config.toml
intermediate_size = 704
tie_word_embeddings = false
init_std_down = 0.00372
lr_mult_down = 1.5
warmup_steps = 200
decay_shape = "linear"
final_lr_fraction = 0.0
max_seq_len = 512
max_steps = 6519
Each number is 128 + 24 x the weight over its row's rms, rounded and kept within 0 to 255. Layers, rows and columns count from 0. Numbers have three digits each. The size before them is the row's rms in percent of the matrix's.

# layer 9 MLP gate, 704x256, rms 0.0896, rows 411-703, columns 32-63
095:157140081123132087119166150151146107100114118126125107148122121147137124112106142100125134111170
095:116087184153114105137135122132126118129157119126108127124108148124142099134081108097146127118147
099:102134169173147124121177137117107150102120137097161133108155082119172114150102092107179130125122
096:108091130132115083153131139109096164139148085149111135124143140149111120104105077178156129132107
099:137109130152096114108140102175142133093157125113087161133136161101111117150129127100137151142100
103:107092122140189178124123134094100150176119147125128131143126149081100077112153142129120160133133
110:085123136103122148137131151057136152127183141104114120115212125092140114126143132104134081158125
098:099145108153097119116116113113119111151150122132153104139137116126141131140133085143157116120126
105:096124116127106117133075138125086108124121155120156124151154141164125111137125133143133124171155
099:104095125108102126116116117118138108100125157130150164135079143127158115150154142135120123071111
099:110120135099137107175147145134137135128170134115120154130126117118170123127126153111156153164118
103:135101102145107155117119094093115109111098144157113133084124109176158145105140131130141140089150
096:126170128132138158125122122126153167126085102113106148127089104068144161111135143149147077129142
094:146125107161140113124113122139129127083158126128157138149133101142181104148112151107107136120154
099:149048077164134136152159156147153139125126149131082154132114116183161177138160086094085118125166
101:115104122116151086115140098160131106149142101118100096150150167157104094156160105109123159134177
104:120096146130114132114119129103166085157109139137153130106054124109141149123145155137141128127152
100:090141123143137113167145120146098141163163179147134125118109141136141069120162146159099154106177
098:116154125135179139156115124129127116169133117154089114127125121101128142135090159103151125132121
094:153135117175135103108136115130110121153139173127138122099134081114157087090082130131109118139160
105:153119163122195150142118176104162111154083117133147142094119167137130125167140138136145140149153
101:096131111123129106134136127162135120166144099142111103127085128127100128128115126112136147123097
102:170167098143114102142115150121070117151169124132110165139121110128134166147140121141125125146133
104:118147175109156121156113104111147132162156129152126138136097102084103140140127136121133124183115
098:137101127082162132132150050106160076134113098161110114139110107129134116148125128104108110096130
103:102103135129143115125127093117159126156106146131097141127150164155135143166122144114152108109153
090:132159150112120129105112136133093131125145129126134133129087162121157093126121166124125137088136
102:111121113155125110145132154129150122145110117097119078178113117141158151110121133142120135138145
098:105099140135177132145093098125134070131129137144107141151151123164114150113099143115137115116118
104:108096175144108135122116146105115102128125137112106134174108145144126126122155129120162139098102
108:131168147177192103124101124144124146101195100170132171083139153128117134146144167110106112109137
103:145128116168125121157121091149164130149152117141118085115172130136156144118114179100129147142095
101:193095173175152130084109091129173101090148130119132101127097134150144102144113140138129129154116
104:168142139161143082133128074135095160123110119103146085133092122123152120127133131173119100113118
099:163193179150128130134101098112136105098139132121131144103109114086153163116137138097141134155138
102:141111113100126119105142136124132118169126139133154129140139169142221139134155119069120124125091
107:147108153123134095095119141156157088130126132102112139115156159136148122142106172149103175138096
102:134136126107148085158106097159143147143138133118097127119126102140094107099088101109137170134132
094:127129123171106084139118151122145113077110138110116140148130111153140135105150128119148120123114
104:117067134165152089122102142132107114138117115170120154109129137094098099132166099118102141104078
101:065122131112140120124124110118110157153108130110115100120085089140126112150115133136134125108148
097:097137080109124155123160088134153094108141107155145133126099136179101145106130132105131120072133
098:110162142148101141167145102123132149122127167142135145134086104117143152116162138145161165119169
098:118136122147110118087173125138146087104132178107117125121126142092147141086155128114114102173117
096:138172130144118100096108123128113094142105080139155118135091150098128134156131134146132124127120
100:141108148149123126129139123161145118134144121137138126117105190137129115127159115065129124126130
099:116095145122156138087160142111154128168154154103098153160154149139116135166124136137103151098118
100:131103137134170159124129130124137113112137154106112156107152091172178149113128127138102127128134
100:103078112136143140142135118126140138144117109103133167149183148130120152133131125147083144143097
100:122100101149113071115139089127106108136154149157129113119128107122135157128190124098136148154077
100:099121117183101128109142155093136105118105114085132159122176147111126136156081155095113137156118
103:099119129118152131118138112100142129142127131158117127128128145114133147111125146154177140133157
105:134133157113093070140150123133123122078118152158174125112118103157136156112134114109154152155081
098:115156114115128103117138101126160114145110138126118074109149104144116103147112177169130141158146
099:145157153102188124115143115120115117133102163144164077147136164122138111132134075167130101120136
097:150118146140166144153109138129078141166151119133104116110124125112116126123108120125147128133130
101:116164133123117140142070159131134097133106116133149125108119105143082106162108163120135137144075
100:143081118119154143115124148174158084143145093138139106157120111097122148152066172136141146122102
097:179157121135145141131145114111103135150194091141164148124100137155113187126109154129133123184164
103:120137090134166122137106097118112095114105112155144130127096133138118113093138142116166149094100
097:118170128162116151149143094113107096116121150139141152118131097149159148137106113122091110120148
100:131114119133160128120136184092116139146104138111090127123117129164145133124136157117109130132140
101:123104133119146148133113173103096112119149107132110142158142126130172123133120124131145101079138
098:134102089129145141109120117126116037131123148178149127152126177118155146155136151136113168106130
099:099102146181114169123163111075114143147121116166152158150108164181126178135098126143082113157150
108:156144176124113101150134150141148137090144126130132150132101102158098114136157095072150133141154
097:156104119124118126156112150149122160109110146123133116122066102112110107050158074112094137132151
106:101125126117123074112075122167120104118121124144127151127098080147132105089110162105157114146126
100:085140147085117105141112140111105171143167083152128160147129124141114152133119104150113147125096
100:112093148122128137183129161175113120124130150118137072120165120139137118145136075140121142083102
096:160127123109102099138173129153125131126109172093089101138126139109080118118115116147145167123141
100:146157106113150141164162114109087133161122117112139167121152114128171134122155095113107115133155
097:101121116151116137120129096133114095135126125178126135112126129163130117104131176123111108136160
110:094108164138125114114151145131153117062136093115115098126094126099127112112079158130069122123135
092:080096156140130150131169136114095121099137126135122141126135109131183101147149119092112153075180
102:107131166113145067144141129133158122110127147116099131127140154103140129126043159134121127118134
098:130149147163146132175124132128141130102119148219167169106115151081123112096119129103148087126130
105:144114162131111126102113149121125113127138152094132154148143127107158138114118120098129141106188
100:119128113126095067122111137122112119120111107163105101118095111133135116097116119112100152115121
101:137193118125103128151065126125117148098115182112151130133130136116113151176128131134104112098145
104:126112155119127128172095115090140124179171127128120118081135172113170134145138163116129163131133
100:161090148160127155161156162123154140128159142147135126140111108109129119081131151123066106129138
098:125091137089109118147129126129122098146114142170119139118125111116133156081118088159134138127144
095:121194145147143106130106121122147151100092124116132077166100115131093157170092138125143102115123
098:125148128144154128153139179130089136135127134159116135124083125094129135139101096138089140098124
100:125160113148138098079125106103127143114133139111110166111114159118106120123125197175109148121140
100:121117092151157091187098128125118116111140126136118119121170137113092160097107132157162187110136
098:068149096120128174115132121139120118143134143128126113099129145155101131133107123126109116131157
097:097112112123141117147131136144106123149159114123140136143136127148110117132160164089112163105125
097:131148149148098104186141110127167125110142137134159084137131123130135151144083162150125150134122
099:136094108106118104111121136126121100131088165116150127155099116130135154152111090086148108128133
104:162124131136119104136143163142126114128123106100121135116093083075120168096132089113129142116112
100:102090114109150118121147144130086166116160164123127103138118143118084136138109128093114156149130
103:136092113122140114177124145140149140105100133138098083121141131119164141127124098113112127103138
102:088072129131109152160136143132109133130126124128131137121143099130072125111117157119127114147108
104:088116138130115150106179119121137128132137132125138116098150162164120121102128113167144132092174
097:119147126125137097157121134189123116099153137122133128088120124123090097082116162107139129107151
100:151098111158110103131126068116188148125132128142106105089092117129102152110121118157120080134132
101:132126137185121165152138151139104158151144093121134131147107143116167115172117108107101140146163
103:122146129118153119133134173154067156173147170138124133142081155135129091105159127129134112127106
108:172177112147079093114139148082085107101141121107141155135092130169135145098103150125170132122128
097:127191076122112092132140132099127108113118141133147128144152158116114127083117126121170101132123
103:099112171072111111148125094116141165111126144137157084175182148131154107094135112117123135099121
090:114126134151133091134144093158132110137161126138125165134063100133188168150106151094143151091118
094:131132143166101129091137142107124159104115092088140136133125146112151091101134094122125101163117
094:121178099150122094111117134133137092136137140135116157105139129147081141192161131147113129140156
105:119154168126115118141154113054144195091102088156090120123108155195124100118118134121143136122145
100:122143122118124119140158145096131149107084124136125139177128140119106110154126164125130096119101
094:142125123138117104145127138123145158094127052120167144122138152103135156149171134132131134162132
095:101157126146137125125113159178116115109138141135107132087052124134129148132136146102160133133153
104:147136183126103082160106128133139172150090120131124120121135135153121145131115154156123145121113
104:108138102133125112125163124136095143111131121153139137103155107135145125110147118135145127119109
097:127124116134128146153158123083166116162141106116148114140147143110137131121133154110135120097137
102:138117118155104101160082103124151105089111120149134166114097139149154124133096149114106129098102
100:110129147134143133164093171107133117107124159167139151162125122115108109045133125114165143117119
094:140131103134112107141121147134141119148183107167128101101117136155095139148106116142127138129154
096:112170142121140103121131131142123134130123147124142136170127134161123152085166132139104116099110
102:130132133179120143176157185106128160139128097111134148130115112120190148144129119143105107117129
106:092124120091128139152133143140138157089130117134093129138141161130134127138101140163101111091181
093:123125148146097135138112096123114150119165103156190072116104126103175111106092118168106094101176
102:091080153105169126157112142091153120075135158088145171113103128129179110148137091119144090134137
093:146088151147115111083126151123141155149149089104093166157121130136178082168122157091146109136128
104:170132173128169106116111156080132129144152092123117094111087160163119171160101130123140158113140
098:141124135144131158109108085150144132103101112159127130133121095124137105143118131173112162131153
096:152154102162115109143145155173174110130142167127108111113114097083137140135134132073142125130179
100:088111158096089105128096081103134122117114173135186117144148123123132130122156179144114127123144
103:121121132105098109125123151118167151158115120120117134108127134109099144121147147163129110139077
105:066107112138165123137144138117098156108152117190106140112134147149141106107167108105116152127124
099:133145136141158085135126151131099188129133107112115141102109109134140127105135135141139139161118
100:151101118150102117099163189072115169102135126154130157123144173089147104194117159092135102101132
099:140120119116120153103109103103122118106116162153183111112119131142110123131162114126098119114154
107:104144137090136131121131171111122086117121156099125119133125127103109165088120152138136121161142
096:080147094109126113116096085112173134111154170117136119114135155129121126175109081134133118142174
096:150109099115122129097116177111101134103130136161133096093149096111106155134144099093092115104130
103:176097136117152119125140156091156120129135089084128117164141144108147108127116109126121117118138
099:154093078149123093166112097147143112116153103159149100109119154156169126135112141105112144119123
106:081130127095129124132130136139141106126126171122108140138118145185155122120120127136104152128111
097:169138119124118112114137130122078110076134131190129144153115114124119165198131126143124138132130
096:113131108121121146141115118113116098145132162136128112114144109090138149105105092060145142115104
100:101134122171160124099122120169137113113172142194164113103137108164198091111160160118136128109128
089:085103124092146129117132147150157136150098129170096104092152137107159083136116129143105110134113
102:115137114119117139128109157161146145145126130092138136142156120125109164180121109139126098155144
104:115148112123124110108168152129127173108099124151076116108146110138119122129113158115153118115155
105:137073081128111127158101096074109161100102097108113132129120119073105123110137128124153150159102
100:158137130161160110097121117132110119116104145078137112200125116134121152132136169106137125137122
106:128125172084117100134097108147106112097130097152134169126157162111106089101148105163127115121151
098:103135186178138133126086095117148116159125136127149146129157125145149078131084124148157095141095
107:143121165082143096131168136101126118128141155127124117095178149154124155118159142150082126156095
103:124121132112183148131114120109115179148149119107109125129129149117153123143120071122100156135102
104:110135139142135124141108136154138115145141185096135127097157087096145111151159120130147140107171
090:154137115134132146158151173116113127115135161098121099114113179140196128107120131118142162118107
103:103108129113165125133137124141182146151165135109136151118139188117153131118103125145192151149134
099:083160116127133073097128113142115121111134116152121090113065135143145151094157114140149152132101
101:138105103093102130166132145117105109119103115117143142092131088103149108167147195154141133104135
095:104092131139090117134117127137141138145147123113120137106124098127105152113154129136119167117103
103:130159110149135098151148132131117158134135170144162111124185121100094142112122122070135140084126
098:139121155123109096107111135179085129119126101177154155104109136118171107132110122170164130094128
101:139126161138145162108103121162123139104183141106126142120152113098094161157145132122141164174113
098:107154074100134134163125098166175137122119122159126141104131134125068121153144123127119138083085
100:070123162101148145131125125149152103079114121135155112098169190141088082127086117119128115090107
104:142128119161139151153136146156153176087164176144141134136141146118111135159139120159166156131155
104:138128147161122156115109163120171098095119090133137115111128140134136166150112137169120071118081
096:121101136122117106120117152119137148137134107147164096084103121135125143173145157085124119128117
109:143147132121158122119159120129115102153103118137173097113137131108148123157151169098163157121142
097:165107151139081092111176147139138115152135119116136114142139139140108140149151120109143127129154
101:140088171151129103113172139171154116146139148119077103148080135112145123111155121136130128137126
104:158128124141081116157201113076122158151124120151142095082096125110125092112097156140115140136142
104:125094124087186156143126132117138106087135096179134138147152102140102068136130191137128138106147
097:151140122101132127131112159095088123152107142156158110130141145158089163112198126156137108118143
096:104130080156140143180115109140098154125135133199109133087143119162116120111141129120122130097159
101:096124127127159110122129128104131110130122124145094105079141160128139127128116134080060127161157
104:099141129153095155143144115085119152115119137102139127137142131138101154138129137150170153117126
091:084134104120106096151061098150122101096124147175165110118112135122129157134150135151122156119162
099:098122113120146119142149167144140111104142142177117114118144131119118119118108145098093110118094
099:101138135146122133162099152160152134117184139130118133102113132135155134089140088130158135136146
096:129098105135136096164145120074120113118163092090132141156122121111142132113141102127095109179142
099:168120140153120115161165151104169090117128132150135114140146132165102082115159121138134095133112
098:137135125126142135156117134158136113120121132105106126108108124121109110076134118179172171174108
099:134058165117143121155139144129068113133138169123132134116112171154155183166078108111104114127170
098:114141126150141122154137145143119140104155135081122144096062111085173122148131127087148222098143
100:109116060142124108124118107144068151134128114143109116106137146141140164128161158095114112155133
104:117115136118109110137125122130069126122156140137119133118104113120130146090122137139147128137080
098:117089119165102123119164165110133161118136142149118156135123132132127111155161108103174107157161
098:123113186146160134141091120131132110133108149139146106125114114125159123115125167118150116140139
098:113100119111110137128170137146161128107172140164106094123110150151132128103123121080154109157153
102:123100126134118134125114135127185112116147135174132143098181078098098095142130136138152106161113
103:180139121111134133148109110118127159146153129122116091128124122143154127172099216099147111111128
098:136110138154101067127128119142125121167145147113144114123150140117151127131125124128162150124103
098:152104158135126112104084121104160103125087098119124127126088147110077124113140120124139151146156
101:130123176128119114133176163127118151127121130097105123125145106145126078174107170085101148119108
096:113085098172134099108161135109156125136125149156080155116150157161196116121116087134118149094127
096:131118171120121137129107150115165114139121160141116143106131140134125153133129118140095110107178
101:141164123104134146164176118101134127094135142154098134130094126154120143134157096137117068137145
097:110118092144197127125137134088122124111104129123099072119105120119143132151105119173137121161110
094:106067121132139112134128155107110110136143134163155091094136146104143117096135177138142126140125
105:096119084096125135091138158138095114166133106120137159143120121129106138122138130131139090127149
099:108131108085132125125140113123138100140116145166102126134132098112119102124144126123113155118159
105:095122118155104137148148096115099137145143125142117123109115106147126184102107106120104116117114
103:129139164107102089113173157097172153141147096132100152150078088106109155065129131141122119088087
089:158122098173107088117147154117126122134121150153164138122120134096080161090160130155149148131146
098:104136114117093156117122188142115125117082119112105115135119106087151164106128107120119122130124
097:101120102174129121179149136118170126097195141142124124142118104135129121167100140210170170133123
103:163113114140132106157116117146101128136089088134098124114103140180119125146113152140109118104130
102:101075145078162138121114134115139137194121109143135131151136150097119110106129125140163180085140
102:130113136114162134079132152131137107100128146151118124078127106174177102152099144102140135128103
097:161118118165103124138131095133131134134177089135116147136149152104126134117129139143180123158148
106:121125158141102146131130117083150120116108157116099181150105125136133108134124103106104118128100
097:100100126138125092124103135151121106126107090152102166139118126164152086140154149154149111116115
100:137113129131087138146132158076178120117160143100153130134127133111114162169116122126102168108128
098:097104144097109118148176165104086172087069082169126128132141122134115166102146113094154152149158
096:117126141133139139118125158162112096154103160109148101121155134196167124101110117150106120162080
103:090104122110164108101120150131113150098144109142141123152131115088119142113131147107173172148090
104:186125112157149130156159093091134123074145082148137122120135142117161144151149147085092131146130
096:137138144116145123134091110117117124142166140095133144155127176141109182094117141132137166097140
102:152124104159115135144129133159124067140099146137130130147143096132063186105143160167134146161170
106:124138138174153139130142115118099169102084117087118089150113109131154132140122134142156154138136
095:143128116150095113137134122100093117115142119103120133117106104128129156102131130120132145118108
099:141147134095140145121122134109124154073106117149120109122177145132113109143102110129125144110166
094:125119084130137130133113132135165154137107145177158148119150089133115100093146133138143122126115
098:113158175156122128131119142141095110137157140154111134069174144099144116101130144121119099167137
102:106155137133156081108129122183143142147208127092144144129137151134148086108134086112131142125163
093:097159105129094135136120127120132132155116135088119138089147158118132190106140145109121131150144
106:090152139114114107107152147134119127111123160087128104113143137125135140113132130132096139135124
096:116130123136149144135105118125136127084114121127122107101184177125127154130120105117138146190147
097:154157117154138117156122140130119138154143139153117132125152106141170135148133144121130101127152
094:173146135102157079134119102134160107111105083094126128161096167114103200126152158136121136141143
101:105124125106110108100137086137077144145145140131118121127102150119168120120108095097151149123135
101:101175119092141099141145122132128180112144171125166083108117124143118150085146144106115097134136
105:091151149122110134133134121108130127127099181102179055139075132135142125122109105167123111159122
095:117136144136106111117144116150143135116140169159124126147115137144123107118120105142111140104148
102:137117135108131139158152139082145111118174149106159131141095139116122139161137124103145156109127
102:141148097101136158122123168134141143116095119145105122109127155094105133080133176143141127123190
098:162180147138158123138111124149131168121101118104098151086144142126120137124138120137118147103131
099:124115114078166104104145092122111133101123145122120152113142153119149158104160084097112121080104
096:086142131152093128138141096193133145146155154118159087166143112149113097162137141134145129160141
093:087143180120148148171123142135106133137124128102104152127127110169110184140154134126144157095142
104:109136133078135141132123124150143128110119121135119094148135137144118113105165128143120128134125
104:143109164134158112129111134141112121146125114133143123117097132107145134134147155164118171130099
102:104135130105160121180141152110103147098095080116137108102146146122088112160115083149130150123097
100:169119097131139096135140138186123165104131129114099125119114137093113098086166116124166150101128
101:135145117190157122137150169191136116095163119134089131139100137136174115097116109162131136078173
095:120181130093140132114130127160149162144141099140085096128155081134143128133142144087128137155152
103:135179187166099107083136150139156113160117087097099108134088097143142081134144108134153158101086
084:102113057146109142178161093120127134135156093147136163176089142145108174143169125112113105149123
096:121089135131126169143124155105112123084140078119111115128067098162148114136118104127160136110114
098:126149096110129127115103089191111177106161143151149170108107123162146115144169100128100145096093
091:129116142130139076149113138092122156123181135165148160150134156147142138148138121104127148128106
091:144106085085130107123100168141173118133179113099146129104123120109132114116096120129101155117094
107:140115121149125109107085144185136120149134138128124133162109073131148177118079206160158131125111
104:119133134105150124139118167128100107131123102128157135130143136156167086145109116104142130153092
100:115107125115121099132126085100175178134131144118131103146127117108143108124145151148131139142140
101:128109136154179104108110087170125151086124165072136128096144139153117122094081134113143115202118
103:119148116139135125134087115132142123160168114119110112109130087130111140131112150140148161105142
097:108119113128111119151190115173142102115178135087106128143111135136170080151127177080074126126130
099:131163147125154154198152145123086126142126146181123124124074167119100118144184136096093156159127
103:132121156131139119136105134135151156149152128123106114066135114138130147148115121136173128166131
106:090089144117129118150101118130136085124152101046086142143087121119111121145103175080140147129140
095:092107090098159077115109134173149133143124148185114110106099129115145115129100087106079103075117
102:143102106104111073122170098134099138145120103102110132117172131093121144134109145127150159124154
098:142097144107107097128128134119142157125138125102127143133131151133133146157135109130137130151124
100:150125153159117103115105110116123154150121111126133135132092128141129155143153105156158087128120
102:117124185136110101153107128135127155082168138133096111115125127098119120118106158146156113157078
100:126087145135168109099131155125159132108134194162209131127173194121134152130100148137134114185106
099:106138141113151131150119165108154113139120120073139140138143112152139105116139118155160160126121
102:143151090103143117117122119118161151135195144146156132134132096138122079093102147096135137142139
108:161125097152110129143120111092104145139099104132167132149114128125100148099097107122143075123149
098:136132138140110123126089074156128126102122145132149110097109140074112091142132156092113141100145
098:152155146122120110130107127097173090157154138155145113102164126149116117150100121136147120085083
104:117099128138158152127150136148106149143114141139130128108131093128146155156148144135100115117143
107:147131126115157067115152104136147129099120168133129168179123121121125082120098111128162153141118
103:116089038072135085141162122149127149132119147163130143125122131136129149123085140154124158121125
101:144106132147162109138209113128109116143123141132123160119134137127121153137135198065134115159137
101:102145152129115123132103073122137140176101182178151139153129120112191126149109127134112144091128
105:098134123148147104116181135124115121134157165192140138128123129075117155158068131094179132167108
101:104126109144150154153118124095135100120126121124145120114114093138154063115120108139110127143102
101:138120120109096107127128110136148132144124148144108130125108095112101165113144118141141129125115
104:128104139127099116088132134146149098152142118113151129165106138139152168074142126158128122142117
103:099118053150120118138139110114109118108136144119133106116138110137130099134171090122149125102099
101:085108116086131108092085126127139124106114091121137119126153099100148132137075063156133119125129
100:120109129115143158077117123100090156142131135143124137153153098104125102137127144138112113066124
100:155109122205135136114116123112151128114129144204156146168137135106148105123125114123089102147128
099:120093142150147153123160107146157126114109114172114098133163142131102117099079174151151112122150
105:116125173105145105106147145168155121154119142115127145131132118161103141102090100081087156125130
100:103132099087109141113063144101141111105131155118137109128147131126116117116117093132141134140134
098:151135110167122112132089160131148132146124165156143119147123143119110164144115137124155082115136
098:144134142148139157083120115119133132088147157100117139098108117154156130107112127105145117133098
097:108119119123169122123130088139114089152151128140154122093133160080100137106137142130141100116093
101:111119121137143092141105101125143160145172142118093125116107126141192180115132116138139135084057
099:104086108161148077166095137156099091121121132131122151138147104189153162105136118074139114132074
098:148122123129141170094090155110176131098146129123123127102126143126128127133092134161146147120127
094:132129104146129077164138126165120166101151166123181161108120113136086097122097114158110154123160
100:117125139110148100151151103128144130104138106108126111073130133148143090170093111111149139139140
107:151115131110100150138183071144149149088089144203136114094109148162094162083079157138134127115115